Part of a small language model's weights.
Size: 15 layers, 4 heads of 64, MLP 1024 GELU, vocabulary 1316, 12.2M parameters.
Architecture: LayerNorm before each block, learned positions, no biases in attention or MLP, tied embeddings.
Training: a variant of Muon for these matrices, 566M tokens, 8635 steps.
Each number is 128 + 32 x the weight over its row's rms, rounded and kept within 0 to 255. Layers, rows and columns count from 0. Numbers have three digits each. The size before them is the row's rms in percent of the matrix's.

# layer 9 attention output, 256x256, rms 0.134, rows 218-255, columns 128-255
094:113130080143046159137184101172129109099054081105114152107127161175154110152127096138185078113154147138183143140130109209083052173143133162140208145116111101222159114120114131105116134168134043141162174125119098090150109133056121116135120146139097118076100069145126090113120124155126127141141129116113149192138128160135101159128126154127145143114124140195088155050119160202155140118104
105:099087143166189139141115086133130134130201126171062168107106133174154180070110124071099035140112154139153128109111147151106148108087143145157110166083111092130144139122082101115138126070136161182095127184135134113149102191118080161082129125124139182060159089097154124101095138165123102091111147134150106157086168210135108130155159084107091106098084124114108150106139139123153117149154
101:030080162118080091091113147186185208155125224118096177083058167064184081128091142108098092133135179108127052116127057157094117159172129153145183156168096116150159083113134136210231109158177081143133146117139099119175141133078101152120167125126118162123103100142187127114143132120149115135134120150130105146166127088174114122167177130141182135091100132117154153170130133124104142210101
111:106081175097170115054133138085136214130183074133092081136211184187125159117133097092150150099128096065071159162103073121205170093206117157107027112101091109185080159085092167048081093196093106149144121137116133125133085147129131165080101110138122119135125172157159146149078133159107125123099122180079095118066137113134138103121146080089102133081162106149194175107133098128132169166096
100:167138128175161126072110123082057163134096126080183161103114150113103145131165125173129138090219211191134134182176135132161217096091042204142091144120088076063088144101173107156126086094132123114135148128166143071131116095138166171120070144164117148095138107141144135175125156104105146116164061113141153093138145130173135164106115142155146104138124093128109175120145119137093106125136
097:105144164205163037160120106103172101120104144056160139078176110082148124108109134117000129118119157073050158116103181066127148133137142073100079116094129163093080145147058170123155078121167141130096087143139141186119112177090112072098138104119151100109159151104125145161096154103156100148125156141075144125133136141114088147138134130100133099141092082108141146104176143094121127161038
094:136168147063099167097144174165136065133061150138148221189096053132141107154165139111142118099127115161207111074085117117136152114144096068118157150173197201143110067119099178118165060154159154162122140088114111137163144161154131097103119139140129111130112155114148144133118108129065181156149153061093182133100109150105124095165078103118082139161145129110146109198152132108065111145122
092:131148128111168134093127100147124166082059096161106055137152093143122161130065154133135149079200116098109113171111184113078054095170109065174148175107117165163154138115102105140158089153135144139179115123129189120119145153105132121106151125116188096075099118164176127104125200130112156080151129074131112115069130107177089148181113146124133153163120132166147128130159152122122171127111
101:141135192167084140140204109118140137147109112150076148036081141141110098132129080115077158190228113107108070113125131171098118082096169111108190140157121188107178143087137133147080132064088174091130186097102083137176121118065172122113143116144136151114131108114153126122131136075147106145152123122097111106120075149083167071140097191082135150121101094093113177154098194154060141107157
101:120114124154137087241088116069119141104249127142114170079164129136162146156156119152136142166143178110149150117058090215148152164120152067092103164189120075134102165096083165144112120129119135128098111112138141100147087139127099143145114119141171124152159142067092135124128099085189096131102163134081130145132107148149143085112119156169142115091123177128102108132088128120113127149146
096:141160110151178120128116169096164114148095061094144125119142182110189079095163087171079218202125126122138127098139141068133132115041161123104158153050116135174042115159151156101096106156159069154105166143155186157113185132128126094174166157140114190105130098106147086177114111142130095150104138068109223153114207129084143166129116136124119119115132091147134128110129123136103197116115
091:112059124119057125109159176071142083168133112111137078133126064201103116162129184165170127092162128077101170217133130162101090137082144126081044197133183150157152122112128023061104083128183098080149124151109154177079137130158160115133122122100109110068138136166114119083141167178167076045128121078129131112169114127092090166083098147171108114134102136148152107147172093068119112139116
104:129150121092115085115078055044128136150101117166128133138080181145128253179066155138064119151105099167105143221117241150118145108141110115131157135069176176131108107186120186136135157140127146158179161111090142160192109144189118131110113172110133143169129173162106126130126179167102157172141068143172084146141117098130115111087150155110137148151113179113164140189107147200097096116108
106:146170161094183152109172135201124140203255083069195141199149124151124146187013086141087105158063145163144117142143127141127086093147102070179114140130120102091145149106143072131182134081132067158106140159132137161126136094162137140115137162132102146154126100157148126159139143156185138089124144125141135100102116113114152096131126172171149171156129170192120118151107124099087106132155
096:115113114101116076120058159096152136191134117175156142103063175187052175032114099120122100131110174119149043152121113123145127146054147135131208110146134178040112082047140082064101169091147100133146177143152125118094111192097175073093087097159112141136117181197145107122139095165141085165124144065144119087118072095110142195126137105203074135121146109107105101121114088123159112140092
096:179074076105096171127152123119127045080102120107060194023115142100159145164143166108145138206169114167123128116175124090114203115068166111149184101130143061103083161138133114156081123007065061189134106154097167146075107117113150090100156064158115128153115109142126170164141135114116109119131080146088145094151128142148096082151135101063140116098103137092122110110102156071125105137127
094:101111134168159130137147108111080097096163158055081045119097150117113065124103099134128194101080143136108141171023155143117146098172098098205134149114024137096065112139138144092088161219196124106143129122172105089121149132152103119118141163096155150106120135077140132136095106155145109155143110149107131059161150119100162142129196051131116120171150119118213155091086133107121138117155
105:075105068173174125126080194166159164044112149102098110126123097191118210168155160126161138098146182124117109110154092111101100108127098105137161189132111084165200140148172148157164153143163178168111147129153077104116096133121137122153151120097138093100056138108140111072117165084170177156092144154149132097154121127152202139153095133152083104114146099101133136101170070171155123116149
101:140118099174152123105166107076079136060111205065123138102131050152148123098104124118106179090119128168175103145094145143129108163129151139145166126147123168181181039187137120128206122086133151104164115149151062111126103172150126081121139182163110157075123141146163156146149121125154090106152230109145164115106129158218102133115131136103117144163138082106146155118085134116158183089091
101:110116214127141151075068071191112130068180094137160178115174051136104053161073109140160125206155123170108151070165058187116093141183113088152169132133140167128129159111092098093193182085097094135110092144116096084208148118128102130125168167139136129129133046133087076124101102131128062124136107119135134166158123125113113127128127120102117141123179056135148139129144112145088102124154
101:093120119119159093105130138108128170137157145144151090136194045164044132090134157136105125114096187098160115104082133178133139169057044073098106113100097178077145149137143162183151140170178060116120121134144134087156186128147128160188190093101173141174106168149123125129098096138126177143136118161118144119197099122128140195049110068137105124114137114096137161164092122069150106140160
108:135094076152127167000138109149064175145151096122228148159129151124074150125148160146125075127182086119172144047128172198111130134083154204122183142157175125095149138134127107255082112122087082196143093082148104127184133102083158130091141112177176148124114101148134127067163120156116116160137116126128117106111116117123154148091128148122138137104127111126104107060128100134124136115101
105:155155193207128077159125193178136063112110098128065208149097161115111117112024210133164125151127128078114079178080119092140160137153139129110119150101115086126095116094085195069113125105048117100077160142129133116153113126067143145143140104118095119141079156168123112158109100138134145136136179175155115099123134109125085109144077117156087119093113086108178109073166112141093086148141
093:157155094156162075060099183160133252110138147118061089123134090100091128172099133178095128178078103118150132114127194161134115148107123115141161109164174174112168140143162113098153112129196054092099127119125120149101130137158142156167116147081089136153169127113102082123144175158121180159073124089146096110122158145179123107116134168151100082098157116154151141104083185128165126172170
091:088110167106110090070103093195136009155110090153145071105106128139145156071075136102154080108069184121135077095114235132157119141040143115138127146173124104214082163117149101140135092166109168137101136126125129174140120131102080168139085113137176058063139098131122203105192118162107125144128142150126113140077151131071122099104133125179104139104127110140140163131139133135135179147073
090:088112106074078092154056112157187038218121169099116114100181121139094187143157132168058113117157134140110128141081134143066110135161073153161058112077050124104099179159199212154143193117189105124170128176237140124108087119064106150113110105143155118082140116139149132122188164151119098109129135120092129127105133077145163124124134065153129126132164115113097118118120136104120097174162
093:070197160169114182127117165090112128147031135071133136151118154198158102189078123155139096071135192144099163122119141092139146101121143120115076099140106069090181112107098097127067205136171128125115126134130108186156072158101153131164133122154137119129159114157147162101166068149188129127156106094068110131111097110126135150145148131131126105108105104135125159092155133137104132161121
097:110133138143063096175135141089172176198149083126114119111102168165072155091152158096118170089095164093152136114090158105164089105136117114143068141072100169163125145108121020156164123132063201078123103082132077110083092133163116089174182132121121104055079144082133162158051186116173162111148112136120144174161147102100127148133132147136138153129130140185088076073147152115189137125105
098:074079147112172222142088106101164119169220124175135154142071186106192124166118137182148120148180145093094132074140134178098096080092100129115164083117102103081154120105062125069123121130119047084128088112136126098130110131151143178165131196107127086135129088067174163134098119142115169142083135127113137160166147177116120134107110144130144160121130099193131105088142100079120099074108
108:122086086078165125149082102099175141199122136068231165179167093166153149109158109139163087074165163098076111140064176141148071090073121143069169078130099226121161155146167174160105176129186122154153135140146170160183103195135098090140149134159137139151180161104123137096124084085111151061105107107145119188166117129133158083117080134151143092176168122153129108132131100130128147135095
111:095118108066144088156138105150158139081150067175197122089156213174069140140130097129081077146064123117112188125133163141115115094174168078208233203097058159186134092152135180128065172193141136137146126062171096168135142128142121133106119123149150094188111117187151087147179129157138126148109088156112169157115117167129101135123140137099102099137132138096123148115115116131131151109177
106:090073131171131139164035204125132061122133131176118097107100175144134098144064091142134092102153079116162137077150123175083092076147046138128159110107127119120175153149122094125135064142187146134076081068153130142152127142150142131108153084166122092109153110101077205094123135122149152135154107175158125173108109137095140121078121171130120186122135137089146185101136106154156085125120
098:150154100071118182115203106076139117167131105066156183143173124083157139106123139174077135077103119159116188133134118103115186119193147171123182078238069144073086088212075159091171119165104149131132118085083090095095108099118111147120079140166105113094186084157146094159109129089086086137134149125082141192128198141096180124087089114106154139153178124125174131089085106108124114144099
103:160152130200165163161096107144152088037113085080119107218060135156140129073094180156154070148134105137117104123149203224149142122172069160153092170168182138108105150103150180223089131116152132111093147093155075101124109149111163144089115129164160142128138119143112119097127149091102078072115135137125120129106110131185109158135126100088066123105036145169136152130124171129163129101106
092:136112070128053163075176113137126169131053121195176171106065090110089171201021149075155159117118139152109136066076100179107071117157217062107169145127137154107118124090056124085098201108085158184104102100093111104151134084124144149121121114087060163180110102144107106155184112111155141146148142056123127128032119126126131135142101105125131136156161123130118120180104149081151099153168
092:108098138150137101057040089117109103172170113074161149158158150107167059146196076163142124053139065160129130207137159183126128126122102141139121089130069137155110039093092087142115169069086140067124089179107099100153112162136132223099101180107128151134132147092144139150149175125159134100147118122167154079197144096171122120073130096074111176158148152169156152095157147128121186135124
097:105123100108113123166113150136146210086159115112139109145122160131086178172150230167062163079096102176172137198214111114116116096132101106126150051204217116130139109128166083119094141146107145135078129112142127087114104092123136100119136055147116106162090143097089086095171148156163121079108137105132096104160153098121127197145149130109156117113091108185136118189117168110160128145120
091:139136192074094195163091103200121172191150173177121107093102109115138130149161128184102101127127143244141150150111055129177132108150102121149128144207118088172140133146139115151122172098078138135128097074186096151130116102126140139110179129137131169191089191120074137094104115097111133145075114073122131128117111100157167106124179111115073059165136140180091099101140117110108176176087